config = dict(
    qk_norm=False,
    bias='none',
    init='normal',
    init_std_qkv=0.0239,
    init_std_o=0.00534,
    seq_len=1024,
    steps=8126,
)
Each number is 500 + 50 x the weight over its row's rms, rounded and kept within 0 to 999. Layers, rows and columns count from 0. Numbers have three digits each. The size before them is the row's rms in percent of the matrix's.

# down: layer 6 MLP down (transposed), 1792x448, rms 0.0502, rows 1705-1764, columns 224-335
# up: layer 6 MLP up, 1792x448, rms 0.0511, rows 1706-1765, columns 224-335
down1705 109:502463485423445479486495503536525434523506534434588416475442480448551557526434431527559405526520518533417553477511504538473460457520540454435590580432431499464601457557487554484522434503522546509478481549472554387490558380568536521501494495507551563472570512420493618446506470464487541410544540520470501543571485440513480491544385467520
up1706 100:495511460517497465570521489560505462538495489454448439499451448525507513579552476430461530434525530521520452542520468479451538476485524502497486416512465567491557367384453586471565459480498502559617474514559417546468527494525493447506497578583534595434462538468412485501514511499469475479456474467544460524520498634519450540440424425392
down1706 097:545557520513514477443509583510537421466547488594398516496523451490479511456506469434507529506502407562508488560517547484467496596639480444499440437435463442516560557454558492586524454545493460559516493379612489458450479473587460564510514502441552569487494500500466473486588540569609392461481596527452601451559477478455572523494548469423
up1707 099:496608499474480513452395513574479421475444409458462471445536520538429526494575429494553493493538577435549531593547548491523446474488488595549545534431527480478474447417513569429583390455513586560537464478530520467435555525511409532550650538496545539535517481488551471554489466522505502444477460546433555619487494451479523492495560469558
down1707 099:410467512486526443496537419481589569432480510528552417478464572463454562462531557523496529481532497503450547539494498522503489445449481533443453478513428570472484596527490494446452540505517448560505598559505562550490571474495480503574475516478572403516495540480419556429451527523418467557539543532523427575490548536481441469473474486612
up1708 110:522546471613484443522479512568456389558434437536454487496567501544530557557513520447471438476546507521553545528478541434512554439497443534474427554459527492561479553526466578483533535548549486599508470489461456433438510502430504524481543560559525494429447539563411527461572520406520515541491465496557354376536528511505584492541528502574
down1708 097:574543548480400527486500462434554470465528418554510529558569567483475620389551501546526557520533489513483458542502452489507463548488565470481498534506518445534500432502496461565522428523498500513505466420499492571522543530475428508528487459559441485576433470476539491515462446521504456478492441461518505585468566505511515431536555584546
up1709 104:453477569476469549494534574449559488588489475454530493496462482487503498464504489411519547460467482515568451420479450492433514463440513423607451517433523502533525551428557534494458521536548533541568518482610609548519488426608478577411535559463515489565406537474524385536509486515503480467577593582429440349521484466472484522589516491512
down1709 096:546504479508445501528491551477546499447503536501531541435478487433423560493504469479467397471392522495503566523512566513582497470495543501520511516532454522504437557536414507420567511567526386391516530438469471495560583560491495581556441503452580437512459555564569635461559476380573524623540500541519494458567496484460460513522511520470
up1710 076:498485547615448520499406491545602420561502435514433527642473516539479434469542513536501468439517431469583396494589464463442478511423442496563487410396557421498493438420501429459412521463576616504540496508413557462480454520517465441450441551551473463471555509440467519566546453478573494584389463539508502480502482503581558553415533477443
down1710 076:525493517483521485544543531380439505510392443536473519485455567380446529519537511469486559510492511534552582516397533473477554431602539504549538519541474630467493531496494553527543498588533430446465497572513525497567568502576450532527557464479378522507468543550516468417395507514446526461568517417418465474517482469470435475561452615501
up1711 086:451443480396492463548520545440474548531581488549540508409485467491503482583549481459428535479545472483616612424542479529508529433431473607594511453516455552538505604495452503503521540516475474541471393535531569503448465486534541477510449463555533505500454548547475474483567432489452491594479522493472504557457313386493487541591449526523
down1711 077:418523519489643603530526448578598569443542514516538455510503552487577490463498566507591540517617514518481471534420549432556549527486417479472585539497488539476440477548550563480545472414410528450495430544402477540528469453488503520518531496509537468496531515496571467487422485495487505475531525502491514436489523501528497473486494577470
up1712 095:598474523525415550479552465512533438599574513597439450544493447536436515503542390534516425511472417528592379596490452535526541531438509526479422551561466474466492566530467507412493514469515427559545514494471532604531543412610481436496546435513511445499472500494546509547517491458505501456500516474501505500545439519473439510484529590523
down1712 095:397580515502544496511574477484505486605527471461539531523561534422444474495459513512515469486521478489584460553499584467534444529561560501429446515358429551496395468507460507499570529412530448563481527478498480457528467534412489498570449429614526476599530479501421483455525526454373543567559508493523541468533507524543576481412417447536
up1713 092:461463475541445493502428406513429525486441472569543545502424464487526504582467438427440495548526492487555561525470459540524584555468421509478421534507522434548566544465453532455501517523548569422454524506489449442554562451490472550455541489544484397469587507511566467504398446416466499494460504545509387510585391564517460470582473511475
down1713 099:487531614571501473453566490507602520471577476527515475547592519496412500457574482494557449449603484406555490516513565544450414475500459469516564493577509412435442487481552628537504497431542444421441454395542468524473514564363604484503481526489571569499413440519514433585534528564512561481528500411528540487417563456424439581445469482504
up1714 094:534522497501479379376530484511490396512545426528517489607555493502452434577491521452390500551436501453469450517568492568461557400410489601465635486531440546497430510472524519493492484535443445453455438535502517497490533605427457507469403550562549558414485549559478503420541518419541444506504404463445526589493501453540513468460498518533
down1714 095:473517567526472579590548459486487590493486514472433509382429498457528598442548465571596490480437545532456552495437486497566495537549489377510374502472597417497526505496513539473601493475598525499536497482465557560517539385600546556498611444431536405482464517522526468582416506571497531465520572610549465392542452518450487556562450465449
up1715 100:533450388466465393559533518392479398608509478500552563373540512510393464557605476446417500539536503483481474507540521485473441509512482481518469533540555500526513538471546523514527506513469542549452496604570511486488532456559505486501503454537542560515475470424469499603517480592464359572533421420607438432483451412548519552535588495493
down1715 106:401518486560569528478492583506474535545512564417513468411570390464445560431560493478478529494441466482548610533560543543452474524488516451431459513440403524530430480479412424523493442497437516472500533539470536477553510438506641532544435479492520428563469542559444503528456513497498491462533493454430437518421500553391498528524533503475
up1716 077:520479507567423510524501472532530445575454442468441431598429464497555556554448499461528496481505520527535510450545434442464573487447421510498519466460545503433473527516506493484489499540436498471561509491468593465499492544507488476589443562567513560500467495467420507480464499537521535535366456578473529485506483516547526452466530477402
down1716 080:461538478497566605505536550452413514519526515487481509512506493500482487436582480524458492563499418544470524495462487486461451536504500504581470467486457519614404416497521595584479559569508489531427435520525509597436502517474493503397432421522638503473497474593461588500508569524526478411563559498521440510505486489525517553555466536506
up1717 105:468536592499481552534569432566609519518493482533554427525526438500508479498585504508505503525488492428577496604561510456560533454515428544440471374511517526434490511493498495458462482391473468445511488492552525530544406421511456456447470565502546506441522575468467470442448533481475572513387519458500473461442453480548566520455422538431
down1717 101:529474472525537429500558532495358506448400459487547538620453531460489502466499448496445506439428554464492558537520551500540510473529498511538426501512505547492500547522420491533420457459471539461508594454521460474550436520512405469446471540427662495471581487512479465524407465423422462504516515416445482552487373521554523381472501483479
up1718 107:475541588488447521461437426534534526513555493528427400585467445520512527505552465489586473573499556494494577430555517508459475455526493444583577481478465507558473493510517460577473460534506501576492471494531591506419467507470465542430570521467524528460425563527415415464450436449503517495435482544573539590462524561489555500482439441406
down1718 109:487510471408507454552577454524474580454495506547486531507542389563447464464519460530460488398576526501534732487570497509529455378473432565584456435519479468533518503472503400457392489497491509504436454579517508523500434406567457470521497520553664475513498499530433503475435498534526452462566411537444496526560380538522547555521572594550
up1719 090:580496504497519494500528510498478523426470519552514470445511509530325545510421419504505371450509445492568441588487522463494551452497457488511458516523547468559515502431517518500563469434602478476576458510436468532592594463498485419504476553559526369427459580595528480459438520508441633488519483560496485356494465522510497502548480459387
down1719 088:439509555434458451462541481497521423597583426501437575574552525442565401576512544508445582567449485488499555559547467538465429533407493493506550366431413476501479498491439447434451593483464568533470447513540532531499487511508484502454525487517545655529476421508414490582484412466609423510454485487524519600491527421457489506529467582567
up1720 134:490476466503458441589466472526463411463519507541443456428472490511449526575508451470473467525499550454450570582532539508486489538530397518458528504457473566553524583492499505493573623456570554551549525411602586529428529440445519588510553521521512518510496533466509417420432503460565493403478504520522488458548488485477596644499519433451
down1720 141:542515509552517520512485522506481515469489454574507523479467576453456647495574475514435486430544446496365471512506474494513519587554421511504454503500534488503580559523568503421583496510518476583498495434587487441501569432518431535549495475450573456474506427474502495511426547530540528474559511500317560558625505473369448485566616535509
up1721 102:502594495481449504493424420496532445513399444499468465448512498514549386449550394538428449565453508505448492484565524562469531458432369442508492471595397493528482489468420580451489460499433527533477493548518591550412529547578468537485589570557515552469545480566433497498438482393469549547407495433509470482473502490459446560486479493494
down1721 113:465546509572470509518439523561523537455465485527472519465542558539591455579499593448466488562544387404539469527555575480549535505482585518447413577433440624476494450439437468563480446494565460558473452515511446549410452468431542534518409521405614473469444432510471469509485534509533551449397424403442453493520541494419478468576423559491
up1722 097:566516494514474500464421526460460433592585468528533509485435520482422569544492498458540382473474418448635496512579581552469455432448413397451534463483560493573415471434542511452490498608505448453467491523523530510490408496570449429562408427448508521545468497470530494399581497513616539475533520544508499497446527526514434483438554552469
down1722 097:573488501475467525508516422498544509438487522537556461442515527535500497426491522504440534446504527496533522597452421446561476429490428461450537533446463458564507580528552532548518494478571502538547514540554455548561438539579541450531469556483636512506434508554432451466460447516537469458482502391427488451536479564536674520472432479509
up1723 100:501572422478495447471457490481517485470464480549507504572511439404464446505512570531464496470430475388442526562549520546584520476537543563506560494406516557483570528450468560479521535561515548509493477577478513481487542456513479489580521493485541494531551530510545420506597420463510501442459417588504514418565528500358474479501483524534
down1723 101:443515510484465494484538536479520423439569457500449562494599541547492460574581522548599581407370526468575430625422469498480431475592515505526502463541488498474497349633547464497539466485527424598451477476405505503432507572508523522603626509471522502468531428478485548466505481552406596489454571465487434530497565543547591526519479552525
up1724 097:546566581552487470513535418548603497602444516468549499518439564489488484530505545486532572585550502490556487514579441437488601543379442555528489404527579478485431509465630511513516512462524537533474447447589495503465430440493504539530529640555505468453413495440381504456465516498526539504448456462521475490462445518476396535418499556415
down1724 094:544591528467506489421520541420487514497516637493496543527525565509522498483501452586515385402609496466594415471459560465474560436405502585532520466470476497441577619469515404503487441554530379513525553487530483461504465528427532513507441504567473476560365460494526514489511478526438432570585473557440414578510458484534525506414406589530
up1725 106:546523476519531475462402548401580453515514390541566541497503518486439446491467476546521398454424399462449464448516507547382489474490467495468530460456573559497501487543534454449459469463480497525442533441531406510538453450486562496524510484507529446539520507514531496530582433497569517542541486497650518508568478553508599405409526516488
down1725 102:521550573494529490485472499482533516458548495533560560459407581449593515550531456467562404502464440515512568577523503460418589532601569447503489505538537530438482514518470460485424443501498598394532495499496534558461483472575599453500358643469502504483483528565505492631493523467534467495500589575389560480500442478578456502472488472450
up1726 108:473590562529425397546432546506413474568453425476499413487452522560472494448560422558466561461556507432509511380426444499505540486380472573542542500491498528521496437565508573488456524514527533575522500524513448567549545403521484537462532527498555556431545538506534394569405428513457476508480502529545493533437469545405624513491495487471
down1726 106:481538410549459522483439513486538443458541439425399582453505493476553503477498560477497486578509507485457531480513569603483512480548515516568466470523426570421497564439539545494560449440459474483521471538565495456515478572521562534454549519555549600465488395439478410563399500424485549517400486429541505550606544566468525557443538411491
up1727 088:481496463537469567567587398555463466512423466470464520531508495537506570471431464532434498503517485474519544509506500417526605444559422614517564469441585621514449450473573537576455501511567482640492491607561488548502519498604470531459555604450504484513522463394438489546512547439490485552568512523580521526496505525506553425548532554502
down1727 093:555475548479411474424457510552473497505518534508490573421489475513531495597554555477528499574486450544386478462523570533557450472419510475513447498570443513486462600503439453343483501500491453323500438492591451496613474431539460466507436452578455513478481542579539437446449457533508554558532558529464468429556498469465494555502439484585
up1728 091:493480488501393480455522511515501476518484452607572403434481436508516523550514491491500511446532554495512496543538413444525559526479442497532538485538456436510509505547461492616553500587560608473473560481491469592409572538474607549460526539500523457402427492611569426526496417560531463459521515480505472457508496441542470518542486449475
down1728 093:526534551489535455539486552524530478486568589404430595530548508476489468388494500550502513526481513526448588435465606515448531507563535520455518438421566550496545495502496555467500551421465414509544444509532553428549431423489408549508461492520478583583596508440405549453518566423449528515488538537519482523542463517535522474462436501494
up1729 105:462447539550525490529503398557496466526486473476546543559435530523472447515501453556442584539489500401555484499520507495427505533490540469617567449454483499436519415515515565520524498645453485481538456466484510532462539499454505491502539463540533332541526516490615452565526538533448528489436477557393574574539396435416473476554561450525
down1729 102:487456476443524504453537436524594558509459568502460454428435443530492460584485490526542507413536486559405683534526510582530480523590473520501409486523431518515531543525535465491493425519415484540462413506496457435459579489502474463535556454438552543476446532477475543392581434549487469549515539508559498456449484441449467454491511495512
up1730 109:430507470606457445439422566521461428562535412499483437558552393442499408521603448525494530579424478545455520507627524531433502525508479529500470464503492580526537532508516492464556441496421523500562569598516489494459511477433516486557461527626556543491504554426478497536451461516569434481536519564544473555428540517541482428559556501549
down1730 112:472393546455560483488375547414498562573496396523566492582518491541488558546493557465543488519454455537497467359439435475528542545553461504498493577461535438458453479510527459508537469493536518562452521576433459459590506598541479540452505505505589500455478447580524471527464546560541431464590522468515456476469514631514414412559490498485
up1731 110:496534592519509527466561525485452406455486428504391555555487524486473486478515451442446412506641476437448519482584542528496460390412474564449538466436552505548453556506452550474537584513458594525516447618526519530452594502514464610410531501608523464542525486484572419579535470443519378509359486512543479536448404457543547493480464520511
down1731 112:468525511551527583500537580422452450412464494479528457569527513559453500503429456426419497478461441450498478502479518424473526547582497571450464566449495492480516474442559539552497468579533453545465556505500490463461503492435479433468511488503552552533514464517571557499519407618582534546542511471604472482511592469530500495527513519471
up1732 102:414544541516437537452437439561483485544442486478427473492604484502475421551475426483518389446550512501479564482492511551583462416461370465502454459531491487515481454521445583395511515502481440572525439532544468527489461520536429489557450499494535508536474520515434485457553477392476534454380463468496550481507435389545491472469471553571
down1732 109:468474462551550483580496461464401511532492484479473501446556519449520513510568515385464504543499474513508541500512562474525545530460432522403542502415433561485487549502442560477401407526535502547504526431482569404543496492558512487554510516460454530563473462487556541446485563430515545507444574491467477495480496436458413440527454470558
up1733 093:468507593528499565605450497445566507555508458469436508524508420498475429553543501465491499563457464597501514527508505535443558572485478507562455541498521474508547470458562519625503587524448415549461484451565536511495468522545397472490583439533515534509603486491477379371503476479506526539516408596584528466459530396452460499545473514435
down1733 087:564430527493462469514573513463501581518356478597491483408499507545491487489536541474532575454502556468548457474511402516505523433546557476515561559517452544476397504524424517562519394522548550529582564499483402506481453514503524529519415513535469471531391534492485580474450541503399422522471438493452437529581502500515490515504534462472
up1734 094:425487509468461449505466493541464518504479558552527431398523597455460453482477559576517446419458545459459573561510551647506452479522497599501565546423487448507497597510482526492488458604527506452431492418527447585454473438444556514475551518652525506395556542518441479606478489547506424496443483578591523618485501569512454482496504517464
down1734 091:599461563483483516383611516536450499596473491439456471505463522461495546418495435423529441497485457473471540423554464444539525475487526419552538536477447472500537521578459486526569508422439548579569542512475435524490533557478551526464522520598500434541504560551507571507541449477482561474480568501463495420490585516527474515505487483506
up1735 096:541481471560528508473508372473514529485469485533548498521533453480488492375477450515474390491541530425437469415490448432513544487445510482503450485560527547570450615453486537510414473475494478552466483548534523524527498516545463510464508484519486537507351522503477446386499475413535506528381506591554563468439535606532389550486488503550
down1735 098:500463497461542511595516568508570540538538393551492450443563495399475501516573482444584468518580546397477479537516476546470455406463545644406521477588478549451397482462574518538521545493463493557480560455535440566481445478413464484507488517578487472494481560510586508512541506523492474525518508509457478561440509504439495513525520588560
up1736 095:484357502497447531502456490585501479550413413450441597575473407534572470541479478511426488563519614546478522521513460427409507537535463500583500486459443559591523496543545475445590464487482579507529471544566524526499405478492492613530507434440512528561513512493434508537382487522491455431476519492513500480540480451565531529391405564428
down1736 099:529484468521457502412518521375473554451499461421579403472527536505508479543550385534622518486497431420504600463472540503423625422475555495524599425524506431514469555555388556521474489496529540516439449569465544566591560539558431549440469542509376457522521552465512559481573526576506428461543510495525582430504526459528523521509468532439
up1737 115:445531476535489495471456491560515458451461517505502513507536440454440478507494454508485543410562500418441512422488445549531479503467471501564484539526475579540510476488510583453573424505424594572576400550575469575498504568556526562497515495504555452440498561417536498478478452553561541517439539530623498527496450476515534502469499575529
down1737 118:479459465544546405552519508479476552414501384539535485511460517500418603518571497521503503484623575488474608460459482495609486486441540448553525589485430533565535481441606478485581494513541560528512476480408560527543503485551436464565526500516564471448553421534508488433510499514466542519596402502466450458515512593489493540471511475449
up1738 109:474448489479472549461483535478418426528604434500539499549540491532462452540546410504457458610483463404461529505607539494526549514491455447447528409391579420520459368412498510604518463428467489568471466634461470485377459451575603457554497490496505475467442510541522453575502375543408495486515494450557522486490438464563558631536466579446
down1738 127:531482513561398541488539487420491535528571487457470583412603512453508509506565453551466539514503463528471500438559571471542500365539462527549477508463592478528602479543491498526536484506512426502568522547582511535489514383556441486579494494550696507415515519494482456462451489544449405541533462444440456485551427452574432504493541530495
up1739 102:424529528483491500461476501532522539490575526624448495575571452504557470604459462473504489539488459558528488632530462514543449569567378432516543524517495593483514474450504566498568495431441557413524432579512512566490473474479505558497509649534532588549476590444522347513474481522457528468492485481483435475606463508510470512484399528460
down1739 104:425501510513486611486523439483509568495521355460508630502584463524509450609462510527534560489498492500545594450398469580442515571554522534492639475444489467553425461512531509422452497440485564487617527472450452547526489519557525401601510423518460596686448568573532503449512456540396515539496500428471531555471591553385460407388413555521
up1740 099:492408536532467519513502475594419460558518410413504469478563442456499427457513492468512505509540489461547492396626525570419484467470479526498543452540451403498570439489514516486468542534508493498455492551545610539415616484496519477519495535456538622536401504615526500497493493436447466446423456517493512508566429396588470504553458518529
down1740 096:430530531442552554458454475536515483433503524599473485459443455551528559521469587472486500579567459543529557544515487467551554594517603441488562490556508556561375532547427531564479562492585555539421493543482491607509394561550575443497517498423544493445481510505489594492502559520487427477509463477428464481461477552534562555544577476535
up1741 089:555425448503494452463368441519516495411528467534505434541566562549428466566468472505452385456449558432495480504447421468529554546479411466522481474560582565575353430495530472535450530461513531469545520494538422468440458496532516506579518500559490455415433479630497405525423518423547585481536487495523441581558530503571541487532473505537
down1741 097:510528500521602525448458541543564540560506493488566592502474508416518449404508490453474503536527443532406533506537500432556434541472613520518527454469467419455542484494545516508557525541537459442484497529513451530479533460397485492526508470526292501477521548388495407499452494529472469556521524493450597504431473501495444443461477497527
up1742 099:527460527586488554538555577474437521604475503469539515519553557520564413481482419511604399545477470477461412520581531573524424510484520541527429491449495526624495424546398496525567467514391486399417428516518469494491554475399486554524527508514540596445438531542503426422535543508608463532483437501572535461504525495441494480413519526453
down1742 095:466531496480556551512448469456486456516466439474454405547416451508465522591460466484447574465517465460462520513447510476498562567414541524504482490470533609481583544515433507525462482495433513484528522482452501501442481568466496468458497541489456457513542520424470522468434495542515526560496438460480425489503491401572599510448481570443
up1743 090:520466546498484494519389553532518379517512517506511485566560524505499493518477465417473449537474494550488555456507510492467594511564493466560505448506530452497451621594463553445402480493439498501651510597539449560597469439515455445403431511596518432519451599480528527485436539576506478410566483545510441572467535563520497485476460519456
down1743 092:512449522473468488357570417486445521576444509544523522440455502444526460476555501570508550496468463467553455563544424489605558531479510518481479514462467546536533374548490467493571573522524528512378479469416566506494468471457527479601497493441607526451531468470476465539458477443498521524491519448485466542490463416474451561585552495533
up1744 109:446490540481420478536509449455510492424524478490394554480509553526437462428569550499457556541522582499535557440509500458546476524560533489438487391437473491444515484512670484484492505598571444516631458491496538563497546453504451528581491552559545514399590500579496473522508457528431548485517570547423485507524444580474499480460508463490
down1744 102:470477559443515394483392485554438475452557524524476472499487513543515565479546466430559520420380465394456543480538524489516413556507528495387494587451532525414533486517583432561543585588452531544469555528451428464494431441441531421575515574510510544586471398482521470593453567473491418553495434545481510504384449485578541529451427565444
up1745 106:553509532558436416513536463567551482439494476478584538469424478475494468532527487498527472504536561474488499479521442452511495518487442539620542507475444468482550445543539528417504440521511529485489519530550546546513569418513496511450471503547540371469482546427512502447526465500541577537464472539536522527528467505453475356494472511438
down1745 107:433473544456514500476581508526561495445521498438514492500449458486527548485518509439434565480509484490538510447413508525495434519554500440562474472535453538538491479594548494484476455515492488533468544509586472505595572442620512590547344473342497427543593415552560453592558531566424459474565450502417435445561541421474417508475530501564
up1746 097:424457571483515504510492597560566477526525504569488529429491461495528407540481442433396494513508561451497442530539469475509442526404397502507483492512454550491538535465433545456527614538388477440512498511476497587446455562572531513549478488527574453484508543484568431522466457427490535467491422433495522490529451537504465430405454616450
down1746 092:490494521543492504603452479471456532511590423487518490434462489594525551516408526502539578548546502519410531414542513404539597536514447474533460563528447451445492525519563473375506567625500485459539494431453507486493571466531536416515562482540578537517461435421417627499434504555504503574529553566544448471588467549464458402564465573416
up1747 108:443549483489490482524480611469569542501532470473503451522477432508500433565527453507386423537468493504479363492549382542527477516479518488526582549549479513462436463494511585564441467486547562503436542427567516470422619451515464534442463435534546520516522553467633435469529545516476465515476467518471427450474458480604515409532552472493
down1747 108:526515475513579424582528581481504469435421455502469424532499450527443541509488538469605556461391367539461505509460444500561463428581477485522617500545556476475454508631502566486552457556517492390384488496482443411408384416544475550468599519502605499547531425453452474524600441481541496519472463541526435513520551465537572494482469450585
up1748 101:502487514495491477494485528534536524540476503458489563571543436517500463405461509430469454573613504520372553438513426553556505445454419445481471557500364474523518547490393561542571570557546505600502472483596568514418518552599535565516498455617539523504455551530521466485507557477458443477510465513525471502583492498498474474539457511423
down1748 103:450477441560568550538434475468552529557521489460544522466502538531540486529536616531543485444461500477482558460541490526464497530422526455531525572489509470578520613533485458426433489543471475493503479397521513563586579453487434475446531500455447481433394491446540568464429540499505520551490504446562484527483442447510516535480448503456
up1749 105:541465535461485523525525470513616536571486499512540524479521464485528506517487458585460555556525575419559472543539507614410486452450500459480366437516654452469515485501483492507518631548487486585561487524535526491445627462534471451551489424586512407452474567524419560532478441514578385478501476467566471448364423432527463612480470534450
down1749 092:451529486508445488528532400502465504481533408558464540566440468440477567532459517534443645470490519520432446581446563465618476467482508488471480560504524465536489533540466564501523575487599513527469568536507498472499418430613491505565513466483434463532419513487505566557495498464596394465456447553549625458563527556444485458424492390460
up1750 102:458411512480553451510510456470545428558528459473536493525546479515510592453443505451527544538421504483504563600453440529462436425417443574614477388503459509586584485514452478516532479563537505471436497515515463438526458519544462602431483520415562586516489530557398538430465465449586491582564538603484476534490488546547544482506447584437
down1750 103:463525512570522505552530432545461568611466487439582499495458526576391519482459536545528452530458478521482504481483537449491527519476408482477472534599434460483559451470499530424521506485522470512527525579568550524515466492551536571560592469484557435428550503509573507445525560476497513470430499495560428473512534540474579591508443519441
up1751 115:419458577529453450547486518496576429490593557503543475604420485484513460442400403492495436411452528483541495485518404429404434485403530471449602492507461516624399449476426613449396512464558463504515492454535500514482645471436552440488439533424551528561402522509507436541509482503490626567517518513469471507574424432501467556555454513453
down1751 120:454458477538517540435480440543489520560479448473499455447618559452464524477519510494512544505529539457550481561462497559548663519473432578570375475459493482551540439488509453541530425580481557441569593448500520524500444558464430517478463450466513502469428455496493557348498468470457531446486609494507437553423573504528532375567527510489
up1752 091:409530647559533536463450492492440395531540505514526509505393420520495422525518427527462463518505531435623441526572497547465571445487539550530462395468398530451540458563469519522462508504542596409508507612573496471520392393532528453413589583555580516512582540406530575566564408518597454566491486489484527503378489511418498527507447537457
down1752 098:368490506552556542507569484471570515489515419505493544470583596463463544494577492424607454538618523448438472515550513541520490506470527407509496523460480496528450410596562537566522495560500535509433486574512474555550523488457501513457586441531670452443481433477447456422513491406520467463556468520500476499441559449462517469470405546528
up1753 099:561575497510528481517449558564462484459453533501508547564468408538449502464516504463550464572502556468508489494447491527372567551469552562504574472478507558467485540510554536535508466467538572499493518490510483549482395615566502545475585550535549485468440553397478531472479424532440432494440491473456498513471425571493484493455424508499
down1753 099:472426457529539494487507560560572523558468465509485509424458567579591524511410519531484445443539548518550567503444468539500472453417442587421492489561549529481556486498491583589489536552556507438561452515553554571549465471530559595481454493478533508542406531537543481454529473489476412507522531493501551525426449386524535509566532515532
up1754 105:518393607506470495532480525501494523500606492571517439564463552492495449566460459525507414451441543540535610606559484536479532443469473553463497556433590416576484536523503528483433482565442560529521534497516519515480467409537588495434462540455504493462505580521540537444486431549517505468487508551477557490546446557481469460477500509478
down1754 104:585537487480453475453483587471519499543532460464469580494515532503519575470514456478526504441472438469530630483507570479562525552476583462560582392557462558497390450556434491625423457533496474463418508562452477401538559498484426481555455492510472524524466545518539605442467687530421547590547338477491513588428460438492441469463501460535
up1755 089:455553530529392473467500500441501488446476464594531480441492510493485450455517431455502426521565468411497545484547543497534498444405426547455580502452405530527499492462528496537498537622472618565502422501506569482559463429608546518456471498515550546480550503457570485500508428488504499538544446511436489478478459565462546483584476444425
down1755 094:488477544517488587509533568421502421395504512521569455489483515516484527484419522486440460469517567567477492525475499542634535581512468433449436545482470492523484458513563497521539492524467517568466572502470537408506526483439361475553460535540403489481513429499479642425467555424502450510533503390539476653501474471506467597435541558470
up1756 097:499498580493540524524510426529508525553526481515515508450472480567540466506551477495573426566484468534431518440524519589499533514474475508600442434526434494497512536511537517460545552483386538495441401514538573474548484418567450489482502504476545523540443485496497444474489527568506505564522512442467456502446446540471492513365507534508
down1756 105:465492498477478465489472525536566581527467469534518505437462555541495515525498501569543485581428506403528570572479477559483541490458652501526531489542524536465537521514556483536436363555420550541567652492472559609448461496572466449386581476443528502471516530426503462467542607540525503477601485501547493552441583484574375512473491508417
up1757 106:602565555478523518512517517479512493508490460543497455476516488590540553407510479448553512544445502507494538525528515516513464400543487563576453513514510490536510610523463475553564534495509634471468452605556566506481548506612468549511477448529537536453491523484458404553473537511491493500432472572514408445541547501471534602597512583518
down1757 105:573475479496527589505493525530455493507428489682544471481524462493493500538515580559477579554546403427415443539353492545409511504541504557534493481543445524472378540525481517540481476476486520433422516475473535607456488459481493527625515501536572492526519501491572464556449508421489499519501510536554442550551525482407531493416469511527
up1758 096:523583551595472502570451596517535543533472549530490479423513561490436506433591494546528403470498536456461516524505450545422460406646409600569488500485398526538558467579483425462488425490457522477519416415507408446443458505590407560557536570502520534500544533436429461495489530414483474492470453468589480453490483421566556489470453462408
down1758 097:538487392505537522450519471470507386486414498549505471561478490505487532518477479502559472481576433622503445547504455515518552556478511384530468472495561497485491504497541480494438402562546472583562503495501532582563455406501585428506569576464474460516560586497480514521543549547557459468587559470565586476543515545505477499567551454457
up1759 093:466496613500500471460462528530574493461488554538509421429464401483388523567560474454453532517557588524505497542450434544507541529491461500503540554522381545564507471458538547468497579486498522467553404551575503513426499416417585561406573463483559466610528540607497520473460442486474547481546475564501614501462413511468439545488461475521
down1759 092:432537505414477452534489410556422575468451436436474562545552593404405515498472520512545561543569482601490469507495507539511520558538540492549441406453557466469433582461458505548461502519450546567426628573535470595599558560424471498439496550542335522508438535600503479459490528449472581494468588429534540523454519590498503453528509500420
up1760 108:514488473488455499442493520436503503598555548595452489486469478454450465481427509492573471575531542492562490497538474473518522462474416511526546436491436552429509508517506509447495510561598492488534431500508464453455548474492567466436469560450537494564484517530447408466523459432445495516448460503527488577534455574471496535480496472518
down1760 101:504441460570670538509472568518496418584543527610537505499567516532517483539496496484566478506430470512469500535562443473459604502397546404505464520475512444461559468522392534608439536469553506490459493548466426526515551506557581432436447411434437454505525506507515457479492476527610540543509397480468524494448501488567436508550526432545
up1761 109:494480591540407490504494407472496405437419397501526566531522378501517442424542461350486569506547504399489465501542526483497438456503489587502521429532478446566448490503486561529425549519516679475408480482565542512447536456581522487552495472457528483521498510448584522460421542608443491478425398573405410440487466611491575517526484472467
down1761 103:535541544563438480485539538597590458525544436524547508541468547519467537443491488558522480472519541488503537470493513441433533519512509476527563536449547548524373518469562471557546433546506563510467419463541475450599476551436539390485509468406558437495537447443529614471592522432406540449499553624495528633478558515520556468531460516484
up1762 102:426539506532544554522535553507466408416548533541463473536447531471474572437590317556510405495623622493491476582479437510488504423422506503493486500528506445480461498516528519565509505520441489553481500597618411464471506488522501525423431483501550465450418545486430492576559465481499511543488468507495377493503443457540453473520504551510
down1762 105:482487464435441582491544512582538544460395512426568459374452536487517502431523457430585497535444561500534613508446453501420475530502534493497477445515506535509539429564513441477532508462460586495481521546510500543557453461498471519467444475516550584506478539500487480485513455556497449480569507493519423497480454528610506414594402532473
up1763 096:558455513438573490473507613472479496484478497535527409425509541496410498424478478440478518536569484494456552461507519465535565533346450518550557501496578447566398557502561472593560466545502539518574430467481526494459462564577477491465492538556500533519506470510434458451525495471490512521398460559612550640475454461490518543462494461556
down1763 095:511500609574511520425546539390549461439598514533452503496598458486539561486520565475521582580530480531437485610500545509468523464499478522500489454494486514480512510458472448439448583469524522476471513539529406517493513455433451492453563524483447446499457546472426518578418441508463485488534530495497520465478576412570510597428458497520
up1764 094:495444542520459493532510529526420491476461371510526457508525473517531517455558469494474501497487457480507535532563500533494515464547469458491550525474565466536432368437432538476506592431542529589462372594548523528494505425529584535555451487503520550462458495490385503496541495462477539551489509544460500497495488485496474574594407606434
down1764 095:531529529522533506454477495468557617424483584485504485609468457492444475544421541538586503534489419594569544457451438497447447542562532523484501527483432519429451514490576499461490484619507528403590530449502499557522451501520519404478559497528540394536436483528576496522530497503511584456451440558478485526503508545431558481461496532478
up1765 098:472456498596541534496487604454442493515648492555579448449492431546481527418467454472519451470447603422536524612549479496482418571488508545438486438480478497503486513473575560495541400488433405465429394548615478517538487481581528580458507534473542443442437524476490402490475457432499439532432496537580472498540501507511617474531593526567